{"d_mlp": 320, "norm_eps": 1e-05, "bias": "none", "init": "normal", "init_std_up": 0.0734, "init_std_down": 0.0734}
Each number is 500 + 25 x the weight over the matrix's rms, rounded and kept within 0 to 999. Layers, rows and columns count from 0. Numbers have three digits each.

# down: layer 7 MLP down (transposed), 320x128, rms 0.0737, rows 217-251, columns 0-127
# gate: layer 7 MLP gate, 320x128, rms 0.0734, rows 218-252, columns 0-127
# up: layer 7 MLP up, 320x128, rms 0.0733, rows 218-252, columns 0-127
down217:499516530515525445478507499460473490500492501507489478514488499466529551467506461454505464460523495505482475523450497476479532499463545496501496500490559510493508455556500515526487496522467450529497511497516523496491493492457472497528482487504525484453513464501522465501528538520517503482500491502463490499489515530481487495509490482461476516537472471472563545505499467505478503474509
gate218:555531488507445484501535560491563502424490565475450426465516483555507518500516504479501509532474488462542425483496493520498600496487502475439491498497491525432523483518448469491479546512511523538514478521498477483461500456504479503491477526494501544496497511535505424461459495484489503548489532509486501536499477486531498525489546511461496474523509511417516480453496459512562564452462
up218:566487500482422503489542546556496512451519538483425424441512511470488526478518483473486516523450488463535448563488476521523519486507552509443496536505511518516488468506480481485521520494449509520494482507432466462449518489483477476461473557471498594458513556563485417444495509515472470559516529516491473539540480506453489513501566528433578478538495523468528506458540446537513574478482
down218:512524513503469487503532524481525506441486537472450448485514492542499520496496509510489504522488485463524434489508493519501548491512494471471497477484479517440512509499489469506486541500521524525521472521490480501482491469516490507463494529501514521522510510506500443477464516482495505517492514498485505530492485515531491508493536512468498485521514522428504502490484469508529534472489
gate219:511540543485494513499542505512506453498477509488471510502524511522469507500499522491460520522481486526503490515490485518525481506524485560508513469535515513470514523543498471467486526452485467496502507477491546527482500511444471516539511511487515475500538467473531494463454485529469548468527485464438450532451535487470542490461504494499492533521517433526460502491512525508536572522489
up219:518544497531493491494513490501520478474538482570541493483474493513496495502538520528508468560496525528499537461480477463458496515508501500508479492467497485510473499551511476496529532490498510500461508544479508526505504527537507517462546501478506474476449507523558526483527507526475538471471489534493502480450503531543446493472525518486516531499485514493496534490474497494537497539503
down219:471503407487486462515477503555463487472511480490525507530498521509486483475504468503505498553491538519527527520514515540494472511504472494460518497525473490514493488456512456516574531495543460476532529521456456511494492511488451449510512484531483492494471511540485443521505481493474502502500507504490534455506526534529507533492496470505506482487495511461479515485532523515463466512509
gate220:513524511460505504509514496515488531518543498509538480493510450510529537530542500522506490564453535475501575487525515504503524516548494527515491484514497496484476481515473528488487489509528540492488494502527513504545491496527495480488512487494536472509462515514521507453506509485499521485536457508489496523519537532526473505523497517522487512496446522490501542490501481486514487492522
up220:487521498541477528483463508517475455519472487514523528488502513495518433491488508511449500488525487528523494508511527505492498495521509505487435453486508497519504501468476514512546499509487490553482504490476521546470492486450487546507485538488473522540529440489495498474494534533485492502481498526513501484535481521526512525517499551498478522469528480438500497481499511503494504502502
down220:486466504480501490516484475531499518497514507513450500484521501463491525479494467473467499511489513468463528512492519517528486488491501497519495493465519508474513484511487554498503525489491532489504505479503516500508505470485475457507522485466530468528465536482475521512529469522497497536493447529494514483507541507524502495521479496526508522491450508474494479456504496529512539502516
gate221:494532504425490456446507483474507462516483481518500524449504518514485473472526491488492541461471532497479517505530511475489512502527520486458512474500489497529499494515539493486545534542496488479535528491499515536467457475499517454504476500470501519530462515521432496505483456481498515496490420517525444489494488469532530499434540511511495521509502504514471482496526503486497533488500
up221:522525518505519461501500492528471511472505509510467520532522515464505532498465479491495494497499527517530474461517492540537538493529469498511477532523534501524565489441502477546510474499484516443511523441498518508486504493488532543511498473500494506468507494504479504507432468457483539461462502489492478541476484489490443531525500488507479485484529483521525494492520511536516536508528
down221:518499510468528458456488465480499489492498458484495512469505501491483471495530475501522523426446456500446455478501510475510504496531528516472534472500473497505457473543535523467531484524481488500509518496500466500450497465492473490509481505425504518501504484501488526448494492531498514547535521498467510461514435502466502502493473498457465514473506546479455495541507505511482504464473
gate222:460481513483452530516491512555503508490484538519508490511462494522485519485514488492450476543515494492526511475517524551487493480505498516467512524516453533492509492502487512467547467470517526486467482549512491518506457501434492478525474489530538533474516479501499556430492463525513513467453455484557499495489525535516505512508526522512471510490494515481492506503528509500519494484477
up222:537472501468497485554514468498490477504497476478525459493517487505488508532485511514484556491506444474475451500512484439531532504471462466505507506499561479466509489516506497492484510535503477489514519486522489516493505499516549502494573495502462497509519535513474501535480485475518491487588509477508525569527495493472513533484458512478531508507507444519535503474491440544520524504486
down222:519524483471484504527481470461487495473509518455549517512506475487507536493482512462471516474523515518464415541497501477524487545506452481582546474512538505489502460546532474494429526500443535509543517494471491559490505476507537441495544531519474513512533482455477469512496510477519435487523533528482503532505523506499484533498449500490458498504483507517500505478524458527494486497500
gate223:474515454519487525482516509546493506481488506504493474504525489474532510442451486464512515507523485524461446454533467522457501522490480471463483519499458504465495478502436491544511483484480491498499496489491471521533477488492524511515506559514505541473489508489454521522500522506535461528489494490514449512530527498481516496517500500489497476484494504508502481539534478513491498484476
up223:530464499475506487497506508515505454497524467532501489479497531535480503541482465493518470468509515536479487506470540496448501471484524510470470463485498539452495493492487480519473507472514461508461466539480497481517507500499449469529489476517465494518508501506502497500476509453504499517467531482534494534549542510531499529483502498513525476523510554476470483535494497500488510501506
down223:496505482497485516508497489506517471500502501507508519500493444480509535512483514529541463510535497506497469520485547515475526513498490497501542469515539501519491485506518473454490469513492466546522471537537492532465485461511498523490470548495498485522488499528468496502466541502490548500474497496485482541546536487501498464521476512510474483539522521498536520522495487437519493514485
gate224:522482499515529518493506507512461494540478485490476511474531540501472470506501491548461522531540493496495504482521499520469504492458480502447445488459510455496521514480475511506518486497479492521511529507474494502519532502506498498509516532485480504525495507503490534528537489555496521507495494495530506515484479515507501524495483455466512475514518496469525498538512503518521542507515
up224:498527497531513481507454475514468536501450472509478496523497524522430512489501507479460471471514495508522519451527484519475490491434477491507451478489451481505557548510503478488512486429479482492528492493520507519474524486471488524557462538506476514493498453516527535535519507482503438505495474508519546494473488503504537515453509507502512479481512465563480520520526520487490503495511
down224:522510533488562489489477469472540539511477476496494498481460489509455529472492496452524463486519524507529489467518481483504532524467512483491546470498423518484540484442509480496504463485521494487489486509496554493524494466479509501496513493529499525497487481524517490480490522506499477466497513510470528455563489449535532468516517556522492517501489450503462487514475475461449509516504
gate225:548520480494497486471509506506435508507508481509461475515488497482509447514512504447546470509478482486451486450526491488494507445506469547481489508498513453526522491499492509463545480487541516493468482475474504500531516478496495528517522475497503530473552535496507460491550474518482518478463492451506523506495487484495445542512493523476506496529499500503473463521483542496543500519523
up225:505482516500488520499481479541499521510535508549468524490453508451544453515495489493488495500497526498481529468465500552452464459511479518492468506478491471506529556517508523496529546468500519484513500491485501530501536500477521513508514527555518531501543546484499491451494511507470466480475508491507488474482495477533552498474506542503540465534482474504481506502515524488514481477522
down225:522506489492512507496509462472473486521477499522471481417480478502521478491499509482499487477478505525456488535541524577522495482535480522513533526492502483473507527546510491502490519503481530493524510541501487464533503503520454508517502525480553505510485509455493476534520489499482502467492487533482453500487527453483520501495509494502517500547500501459524510494510541525422505528520
gate226:486470527510518510505497470494479461466499475484507520495522486572532492543479525480562514540495524508473507517488471493482555515530511531514512535489500507432511559526487540534496482479472491503469477495480466438530466521543499489499480482512499501522481514505528493467460486495499503516504482518512499469489462503504471509479520533511511488496490493496517487513538523469528496474518
up226:476482553497500510501492488463552491513534507569479506506513494508481508500469496508537519499463532537483507450503496495499554504500530523500518517489480493436505522525505500519494509521510469485515492521475498461507504489517535506504447522485516524488519524473512511462431454523479508464501526578553519498520509539494522500482500469527498529546485520524459491516517490441502483488463
down226:525526503519513500520522467488537480461502478486524483494469482504513487469449449514531499502493459516536511490520458508486551499535496523502542476518496521511522524478516499518534504559485453549517486489489481544532484534472490491540480470466498508533517501511525507517491479501520512455531548533498446505490498494496506491491505480500492518509527516525462462450526536485505513477519
gate227:535543472480479505531474490490523476521533533525470500498479513479574516479522478440476493528501510472482494507473525442503465494506528521515519501531502493461518530481490507491487526518478538457520513519494485508561468492441472497490476467478532533544493541513485472505471439477474447492490468505592493526481497558510485484545496484510484498476493539532490490508480459517491506500490
up227:462490530489544479579492502480452478544471489492499512522555487523438510488508509518494550503545490474480511481544510454470504484517518531482485494514476534515497478479426473548481564531497497505532499466521503478534458468550478504499442493479504533437524491465542515516508558500444488482528486479528484511495531529500561529515506470485456526491478474492505499506491540539501503493480
down227:523494501485536496531478505473493481503512505519488508518511528457526475468528474480509553478517483461466471473457517463499513491496510558512484487533505502459512516505439492518474493536458500501491515464495482479572469500447506509542483515449515530474471523506552513493483532518453487493473506537534533530496526524505504476531500479466443480486510492548465558512505509511519528529514
gate228:465479452461509536513521496511486495522512463537464513501490500481507528489520501520480476520532539465542516504471484484546450519497505532505455519480510519547524493492507500461529529448507558531482505439486510507526462488479523527528537467469494556489515529506528427495462532506508468528501516504524466507489479507507533502466498524484449541470533473501454509490460500489513478466480
up228:525565483478502538514531537502506490530473470510501493478539541479532506501482505529499469541488575524500521547519506498474497501519488478478449475456498483493523486494508489487486478519484519513463539468503530504498488495533451544530500437459510526463553504458480497516481551505491485516503519500509513521501479511481470522502488522514491475517479507514505522508510504499575478490524
down228:508500480458504498544549531504480454483562519514502513505493539500538473511522551543506496544462515484512491528537500461526460464512538512520479544462501502472490525457484498500491465488469518516436519468510521475473517483442462518512534434475512478455502498483466475568456516547500492557498483482552505499473510480479472524511499508471535495500485519548471532492474511555565484472522
gate229:515527445450474509501519489457548518521469525503541458512499531483456494522517500498484489484446529492497485565530512492551479459516479513484498487478495443491472513500482530511486525537496534536489539516508504469502548488431519512504512545476539498513519502473522504506454502494473510496542515481509525485491469463496501520473528539496566536483517452503483490484490548490494491480514
up229:510520514496493486457489516461496530506470509512521478460520527469491503542531502483509474502501500524482490536506487538523498453528523514532498517515528458533481490550462533533419452479542502517466508527533464467512549517451514505473510520524504525460475488548513508472480499511523486520485482522511501497487496484496490514529516521482493510513547486534533519483480543465493555550478
down229:455537474497518500488501498524500503493475503468542471530486505480515472493456480494507476465487499484516492486510507491499467532546496473508511500496510516481490530506444578476499480514541487523522503452495478485532448537475474481489501533507486476488503501497485481500490497526509470549505492516558510433501500506481492487490511521478500494521516476502523502528558490484509575567507
gate230:507457482525514476482534512495531480503525469467491522473485458491497475494451492490467513514474534513514539530514482545515519533460480519524511514544474510450469532464473508491481447551477524493456507554494519487518483516542499511527463533514502484504525506562530497489474515478500490508521499472478518456474492486528486512479487480496525467520546519500484549491513496477490505520512
up230:489506453508493453470470525496506523483475501510487516495477495502503445530494484516492460509472520508505562514502482493508484538481551471491519531506497463493497486515501512547466492526501511517526505460506496467463507469521482541522505480484504501492496460521516512514468478517483535523525490482520471540500458509503504503466549483494501492508494515448541496486486434488502503531537
down230:533465487519515509496512552519528481473498528499495487488492548488492464502478481469481474540490501498552525460491479514483501535525472473533471522504479505508523522542487500552494518516512548503501489534492510493533515492547542519538486504483506540495511515510461530502494506527479491448488543487502489464537489504463543520475495474533500493483500532543477522557529519492489484509490
gate231:521486485501507502523499531481523486506485457487523472467503514473534489478480487487545518503486510487496510551521475449514520527523522485502486499515528467469489480526512483523489479484519497481505533477498499516477506476494539506442483503520511472486501486502532533508511498477473513533479466504500527468501472487515512517493520525505503565435459493489560548487518449465477505484504
up231:483492522519506516506508475474507516495522454502505495513492538502466565533458472524534488490473501481522481499496499531468546513469445539559459464528520530509480495502516486521490503502518496507489495508476511517497530515440485513514491523519466461492522506551459492488488542552460480477511448485505508519522475468471507483502515438509516524500528552507481455533564463512488511488489
down231:531475467493530511437509472441542495527494505519526510527526548515467530523498526562528512502529506483545494474531496514503473516496507512489528484497495543475451504492541468504470512496503500547482499444499476503515482527495493455499502470466500515487528528544524523477512514489486527490510538456425491526527547522463501509470496499509510474479487518489464493508497508528501542503479
gate232:492531506539506531471481471488471498482555513565470509489470481493509564513510502459500524515478509518525496453491499513498512556511523497491456500498536540499493513502476496520480517475514517471459514464489463507462499479475494492468501458542506476476474499519525535481486518524488465512519527479477509513505497491534536542499513510509495517515482470473519487520483541515490492473500
up232:491537501531471541483473535502520501510495504499506513552497455496499492507504492463474510520475507512541487503500537534523520559465517506483505505503470504464486511441460497524531481509547492465551463499518501495520499478462525466508479510527516494496486499509527520488472485509534501484512505489494515477470506498502535510525525465480491502516503502533518481514479494502477479486497
down232:455531500479524487444506493501508503531473521498473511515477483518454496476496481494489499478497514547485518513499531506469475473491484513495463510535529533513489494514462462497458495519487508525497486529531486528509534520474503517444492494486482541496500514463503505457516504487530504482496514512491491542532494530490479463513516514535548498482497495501519514515519499482528501452498
gate233:495418462505500493523496468503496496504462488512513439501485515527548531522488504516489497514507499492486494570493527500470455495474481501489497502483546489486465485476501507485533479493522491495483500481528499437498472526531526490490492470520511529448489512521497513541484468508441460482493511481505483524500480485521503481468500504503515474480510455507489503471523496472473489482540
up233:534445474554504518540477450496498484481501500503487478532503451533510515472514504493471518474522483451490500483481519468470489536498496497509527521467500508481507483486503488521500481486496504499523516511492528506560490506501496508484497500480504503425510493552474512497510475526445502515492483506513493521519515480527455500501492468537498495503485480537480489471486499494509461547525
down233:524535502519463515508547512455506519488496502496491498480472519488514509512465521515512476499480500512526543487507479510494528527454490530487538469473533474499505466497510470511477502516527407507475480541518533509516511489498489497504502477500508524526522498495526491482480481502502519477494462502493532521503531474518501504510505485499478478508501541475513520507472533516496565508514
gate234:510506508495504491492523500494489537467493490502453477479463491477515480487523482480452446543526492508530511515513468491492556489550538491496473482453500477523512491500500458520469460444504489489531546416461455527522487527437508487510513505499494484520491494483501511498469528551494504469471523499506489467509555478481510464495493501490530508492522567489484514496480486523501492510499
up234:484534489528484542472537481481495508503498535492442524516488531475508507523434530502494504484511509514512492509558458523520505471534494524476489471542540505500488525479528467471469466506493531490507496491478474498489519497473547555499524496487516469474522486500502502479529473504565508451541549518475499494542542469493498539479480491496498509488485518501503532517539530500483512497460
down234:509579510516509519490548485478484494469499522497464487506498519484499505515496543502458487496524574501503527521559483512540505485492504538489514510513529501464535503523506477505485506491461494478501515438461482478499487514467532469500545498501571500466529525482484474490523502456523484477472517524529525467521552455468451540505479482494492483463500519519498541511506498491518498499452
gate235:464503489471486533468486474488534508516470538501491520495483496517546539569503456484507508501474512503527514502467481513445481474536513505505472510528577483491446488499518491538482548547523501495514486521506487501501465456520500535538548504522526498455538560487443495471487511531511506482511479552451492470523505482528526520541541488533524520474512476517483471478523478486533490470477
up235:489489512498489487459517491496505527501551520476528485496524480467535551500539428477488476503489453501519509475527512491478486492524501472511533508521540559505496484508505522521497497500524526462517477471496481530513460497512527508488565509496475520473474444502472498492483484529495524486510524533520502467451478469526500489535498519506543496519482545490494536508516505525507543487455
down235:542500522454467468485508483521499487469463518490517478481529493525474492515521484472513483461556501486533530480506493513524532522495511502509450449522478488512505484472491468503482457514541509475494511455523522453447535531478526531507461493480512510489487452482501505457506532487507491464502496504479461493545540442515491498474477530534471449499484522483520462541490485460474499493543
gate236:502555464485482526521473512521475515475517509539467496512535502508544493538524460465447490500472524453522480493448511500513463499512518525474491496484556507496453438521498524502509469477514476497492523523527501466511488478530520504474515491501524546497575486506489501515514508526546471519444466490493512489486497493484529482504512499527497474494512505504484486540513499483548478499503
up236:500521486499502551489506480531475532498544528541495465490510508492531470491522476494474459493491532521475497494480532500564504490471483467463486458479526546475526479500493513541546497497499533537481547535500463504511513548474479505502500498468515461509497495493482506495508511483502497531429514531499542514499500481485497499536510483515489505504498540524453448522483543509477484495497
down236:479461461508503492505509468510532517538510484510486494521503477530478483470483454497482496496490493541513510481487500489460446517475477464480496518481464500468548472490486470491519516519552509470501483512495483560536514556512461523481544453522497499498512498519519510502455494501485485528493561456496504496536511504530483458511504479482527499526521548507475482479502505489505471471558
gate237:530487494484491548442489447503484464454447474525502497511549493486504543507484507475494532534483475498494517487530505498489479511523515515515471532526534480504491476471508467514514502446498423510487474534545535463484482508511504519539521476491502522432494509512528473474499499518468461475477521474542491483429521505522498467554486556479545500476512475557472454522511520507486469506462
up237:486473532491545499520487549515511495527523499459507503500523498532489496473511483535475500506506452512510454512499482491465491530498524535519506507532475510525501466529456505454542488486447512476518480480484472542523514515540463476524530530477550509505514496465462476465454456458534522475474494502506440503451502496535495519505501520539483531514501448474526457449570489490470491528492
down237:516541515508537454541497502436476488530502485496471516507514528479515491536508536498520439434455522525511566504501486536500495553453533492524512483520479477490473501498502503533487499484502521507474500499487458515464519506437545519475436499496506488519531482517482473498513474499472506510453528525447518438507480500485464509447529444492491560526500546477520502492490465485495499470505
gate238:459511494535531479500499483516484543525470462468505473453574487512482480512539492504503512525504477491497485516498524455463530475498523488477491480453540471456505543501529486542487467472484522539504521521494503496515488533507446525489476526522494470538440500483478498504557503497500490477497549516526445522539520453495502476505487470553452492487495488543487514520471520495526489474493
up238:493515472497524480528480535530512507462492526511492495459521506549521481539535470497503528550478480494498487507559475497489460484460535510500505477455496468509528496509526494500502492534495492503491511525509532472495479531548486529493510445512499493511494504522499475525512529480497533531480537493492491495524503474525499483534539473560481515493506472545496450499517491531506527511527
down238:508485544446461529486489467530496497511513474512490486484476471504525496502446489502520482494502491501498475502539466523469459459496545495514531516521494496495505472481473526485520520510512479474537502548510545523521483542492456477490522480551540563514505521511481490521455519508505546486524445476469507525484534515520539519485503534518484513457493467483546515512529502550532520535489
gate239:470467524481506518462472512474496460477509524551474545489472469502514499546487517505506483487505501474467468515505482488476474490546540485518503534533503490525452511528511468565507514464521506494499486538529523499524487508551530504511509476483486461502496539488516490536514513477463526499518502546511459498475500468517542480526492512507463497457513520490532496485462489478511472511456
up239:544511519490524519481484451507468476551506474491439488462520486534476476509501498506472514509535496544536504490461455507512549501534484478492517489509483513469502505557517505482538488538512482505494518462500493537482550483466480507494522534521509483543479511493512506504472504496502509482494510516548505523490499520499523522442538478486486467447495459462508505498496506532450510530524
down239:486481517466533465481508491531482507509550538518475479483532502515474552498519510564468559509502538494518530473518516497517511483495469534553471478474499494492517497503512492566530515476507523498482478525496493472523489508522469511521557504492485483497465505453474489529509508502479527495522516476495542473481518495482504524533516499490492466494533504473501496462546521508496520506507
gate240:529494509510487515477505483518462494479465461487523505540480471474505495520493510502487503483529498483461487525495471508511485511462495478502463504509448479506546527495497542507492504454515516455523489539506502518487514482537499551495500534460455443512498500481525493507534495488498481489486498506487535546493506505499500467469472531426496489514507503526514493517528488560529422493507
up240:489535509503493508460487483531517484435506467528495478505510495470529490509468539476489462436511477463491509499516477522497494522497503497483519508489483496511542496487512466511483537501551521493535493509551505508496465466529550494495480512471488525476512496514512465548517489469508461492508510495480515490509535458465519474465483518484474531493473495527487508504537489475498481489524
down240:456539515532486515514446531464469460466494485498533506455520480494521552492497510482513500503522479536509496485510520498459448475502461539530519535488591531531463469528477472499526545500499526546492509507495518506512514498502475507526513498480500490504508513478498511458448502534513519511521501507498527458507497529502473563500518472506519509501475467470501520515507487485493503489500
gate241:501525486473519549490457510485500519494490489492513526494522512467476526486466516511496559517521460549517516525559507511480518498521537514509484512462454500507523500506502476529542529537532515464523504467515488508523516509503500496541482542517551500496514519511504482532533542497494517520499507513476486498527463503521529511478516519544502503498464483514532469472497533521491532524517
up241:508477538484474443472529509513508501507511502563479516482494484483491547487510481490469488484482498466487532484471520481511502501526488449457501506541529477465498470489552513503493485505512511506486528537491514499511498507500525516432508477468449501491479502502492522500439444488478510496479499519521506547512515491456522495490517468497511491499508514477496475475483491463506458486485
down241:469486490480520500467495503481490479484501507522529538498531516479528509514505471540491514496513506494507485493502494536527468492484526466505470508472507501491513530490520544514496511456497525496536517479511513457488486489481476463511517503476500481442461489501503458508512525457544518553524482522523522487473532497515479484476527490491549517516471491519483499510523518493570512509511
gate242:497480514528506472543509499501542492509475482514514497486454489487498466474495509459499463485495529452531473542533492466483475506539460510489557503527473524506516532489484485478508473496510539530492486490447517516524512488471538489533477554509506501500511462489490508486481509523498474513476538483493486485498534532468522521519504521454490514490535501564513535484495518497506483555476
up242:524482502479484501526467519482456482511509523555486490510473505468479457530517515490547524535492487502521511503522522527541520487520530555500482486525518501522491495491497486538538497525557511451503474518485513513459509518516472465507495455454481486520506529520497567521548486470511504496499484482477515475499461511517476446515498523505504542533531478450483512480521501467466541508506
down242:481518501501464477509492515500538496522490455480436500522480485474485474506474466487528498508524482546506490514534542535521524495499544536469499521486562509526509517478487494465552504563481474528490536511491514528523504505517519485504484467501549502526563508471557503490491428496495499499503464492517496502501489512469491449524468506492542521534528526520497433464483482495501526503508
gate243:497516491515498511469488485511457553511497487491515467504480494492518489481477504528458513510525543499479525510500491479483493504474534517464486481515475498489482577493486518524525486490530556516492513462496509496488512507536459451509508501490514472489444515506525502536556550483514509493534470504503461471528458472464547427503504551481505510506462521484498481546475449494527498500460
up243:517501470496518524512513504525540516498488453531534499527507454461504470517530510497442496526485535511516498505493480466458475530511492530487477496476530516508484483482493485488535500472491476518473470514513544485486492515488479488511456463539518492490511514505502473489519506505512509471509399459502515477510519474552490505525486476516470517508462467447523502480508503528508498518558
down243:486492456508506529478445564509534518499451465509519503514524471486482453475536451511522449544519506523506537505526508479491515496516517573479505484461477518475538460518495553502521463512539493488502457523488529492502506535510486503521481447527506504499482470507517514485509501518525483537505455502445466481499475505544513516520511490481454474486467506529530486483497500501521475497554
gate244:502483481476490544520476498512540463485499499465481493481507513517531483503522492552474537566487552483492512489533483518536490527478496439464514458485513498502482459511499510495510510495459517474519464525508475524495472494462519500461510501543545544510514509460458484486537497514462522517487539520513508479479527500459476494475506461493519501494496519500492516469499465475560521497500
up244:554494504484476540548537493479540529518521487460508473519500490521512529525462485515548498501471509479497496523502487495479484507488506477462493445475541493503529500487546532535499522542481527504492517500457528512527503518528506516486503461499521525490493508478460506469444513488507516533507483550528507505469500513520526514526498468452504511489501489533477508449528522484507527546526
down244:516505497482502521484508566501510543502500504476505492516455484522495517530493519550511509506476529495476484502461492490496497469502517488497548474481500498491541479526530467499491503527496470497501462516498534489521547487503532490511504489518483534513516474514540486506458472530501506463504471480428460468520502524523490471481502511478494495475526509503543491527459544515544434467484
gate245:521507503519511505514489498499523522560460532520513460529498545484531483505491495497450497512523518478500477501503506523493505502486470490482479525528528535520525548469481519552492486458482483528462527539572467480519488505467502535496484522489530464513468486517508477482494501506445522509469499508482481505531540493481472543516467521530498459480526521515513509488512483461500520481502
up245:505488513476466452493498522520500512461537487469539512478501537518528508487547440526496505480505483501472483515506510507506484504501523466518487523476532497520516460499515475467484444545473515533508494492458450517529515491522525473515515453555518477479495492493509537548503482486501478529500496501513523490478525490499495486519518516483445499543523505492490480504473510509513516533458
down245:503525475465490453529483475533476509482500505489491493500526472475471479528521493510504506432455497540512481494451493510513469528526516465520530510506516476461489497544504452486476480508501473486533492461461521471474524519531512484461495518492514498507525456473525521543511493502517477495539501501455534467495505483492508529540513500500494460457515487446522459530518510478506505538548
gate246:560472467516506505536470495507487505495500487495471460535501493525536471515459480450498508538469464470512487466500450476521497469546560498484541480500553504506539494519503521569530555502471497528540488484553503501510485462482524525492482501488521500515551517506495491459500515473537485476521499518573483516523474528500505522505486540540536535483539511492480551497464493502509496525456
up246:530478504472502505474475489486511520508472489459471525468515531535485474521511469520500485484496487524478487532489521481487492522422484535541462528528523512462492478517432502495514474524491524475508536528469522507493488526465496509519495463516488483511506490505479518479486507489477501558536467506475532474552497482499465483461491526494510498473534495531514481461498528466469483429515
down246:453514518497513525460538517480538510513500547527558518467459524473522511459486462497501485503465517510548503521488487539509499505519492474433506519500519490504528500487506543527465442475512502496481494521505518493537525513558505494526510510519491457506493484494522491528518456516469517542518548485479518563493545509473469493540514511457520513504509487468476540488490524480520522488488
gate247:481480486539509518525516539457454483507531495521507502546505455483506524505516544493488519525483513486513483489526495528479485492491488475472482558476525468514500485489473461480478458510512581505498505483508503496497539537514481498525528519505482506477476525501474513538504498493488499549538504513516493491533475563509508472509511512460506530547519474518481508491499519512486562471491
up247:550558533516479529456488511528461471546494509487499463525462484503482528533493478488493486481509553489475493495489437500507507502497503548505511500528497493504504480453520517504496494520521482495499505527511503520509533551479492516496519511490512501513498509472486495501471491491516550521517455543554542497521505495505486471499507535559503473497539500500478464516494535542488492486510
down247:504510522507529499480529463516521491503529517487519527493481469488513530502509527543508501521473538472497488516519515505501493507486446526506500497458512510500492490527451504507484509518536506495523522508517494523476540503489457473490481505496528551498483538523506518488483523519515498547512497514487535549489485526515527539503511560492462497497515527596470475465500517539505473538436
gate248:474493497453501507526506503543534432491491503473533523503544482555565501508518515515466470499498447516492489496471539517515489459502525497507521490465491481540509500523494502487445482457516547497551484491477499508486544517521517456499518511486519494461513492530509504500546501527512502505488490558524478542501548451555475489460545523450478534474507514516502519491495499531506496539504
up248:467559459490499441505504507513514524511490468491510476493491495493510494506483491511526547496513504484521521451543493514520490501519519501522514525541441506511483496464489545491500454525464530491510476527496523445490512507502531514488476486532502524488488505464509520519487480469520506523487546516457525521500476494483494486506473453525548470432477479500497521487498494490472546526461
down248:526543501478485520521537544482479479478490461506518522467490530519547484479517430472478524494496553535496528493532525498509465520492536483536521506569487491486530559503512504542486460537495490458516516522487505493491504492515504535466489492469483479480539473505476497524488472477537507530521521471454524479486509481460470480519496534469534479522472527469504536515516506509483476478501
gate249:507515479507520510515516496494507526539464475504490504486527401514537500490500506482506532554516532479510481511521513455521500526452536590454513487501497480528471466496480489490517552487521481479467503496493541472475527489500477470494540497502530500473540518475480512482495523493488547543496501470498537511461514499538523547501494522497502528485445492492497445486497510487504495499502
up249:511539503510506520460493457533503509513515485559493507498537461453530472478454510498506531533515483465510553527465535466529551490500498543478501471490473469508479510512510534477519478494508487502480471481482536542477474503532503493510529540552525504532488463509467470503488482480516514487461510486475507517458487475569496465428437530509470532515516488541509495503509487470471513501502
down249:489504514490488524464509459520510519492464546458464523484504522508482483499533506487479494485459459475487512488486522461517484487486496496513477492474546457565531469543515516520462534537499535488455509483500545472493516531481469519476484499509535499531500531520491469499493464518513500558505470508477520517509497494486517523505525521551492553505556454555518491503535531512503522472512
gate250:485496515472477516513505527517528519508481493458504485510453493512455473488480501516472522520464477438503422507477519529507468512495494480505525508517498541470492499470499514454530499487452509479516544467483528518509478466501542509489488500552522469472551482491491493484504510511550472531450479481500490496560493493459486493472521481504499469520555483515503523505516504520529530527501
up250:540496492513535539496461472481513524469488459537519539505516493497517485527463514437584479478497549513480516472533516470507487443487543531538488503445502494512496489520501512474490507489549522487501504510506491469472486500502494513514524479497476499517497497472516517503497483527493505493499510516489542504521531499508509503514501532513498497457453476473494485511445522497509522496502
down250:461520528516501520477496523508466527523463501521516477484483520537507479505474506487533506486485540550545515483537483482523482515498581538493500524458516431518479497497508482519489505547499485488488512500547524499451504524533512503516471480516485542466508512489504495492503494471513480493488489500483510536462523514543514451502513485506493568470450503444526499481458496544454476511460
gate251:539522519526517499522475517528519489500490490505525562522482502496491454526504530498507526502560491486520493472523491495476491498520530524523514501444473491502512510531466461530462460509479516536495485546515482525512493491515505461492518516480486475499455482521540488501461445473478486483444520510519516480471510460500509509472510498500474522473453456479504441476485546523499472513500
up251:517509501535492522479502537533515490471502512536491509492454506512479525491474500506497511518514441460490491492513481506527518480532500475467484471485479477499492479495473538539502511487469528457505510538453486520501492534503508510514495509488517497481494453483496487508473495499490519520494503511484477499501490496476520533521487518466492519475500518463540506473484517530496504486454
down251:469511522520506512532472496482488491470514499485523537520492479501518489498515494480495480490561523521532542502481489465490518487506515498514472458509484491490518509500525481502487476457531493531511504468502522472489548467533511542490492502491471514495539502506534535499510470473483539483502523511454532467464469484484490481476520533491507531511473466538512506481509479488542465515519
gate252:528488477520473504520510509472512531513463534507512458528460525489504507473471468501496506491483520527531444486511515447476473518490530483485520514539499528498489531471499494521510435506470485468461468486465496480477488482493529478531462501519517525489511491532521482507520518455507475526505515493522530454477522530477528452490543522504538506488506507544515441479513471465500505485518
up252:482488495490522475501518490486514496537516536519494486557559501492499535475489469516462544491488511499450436508480481481503506498460468499503484505517518545471487481484524487511465486544454510474486438515497485454472522470549490492516508468527506489499502466520480445536499473470573481506521474503497515498522509502506507520488510503516535493467486541496534464444532466450482533491547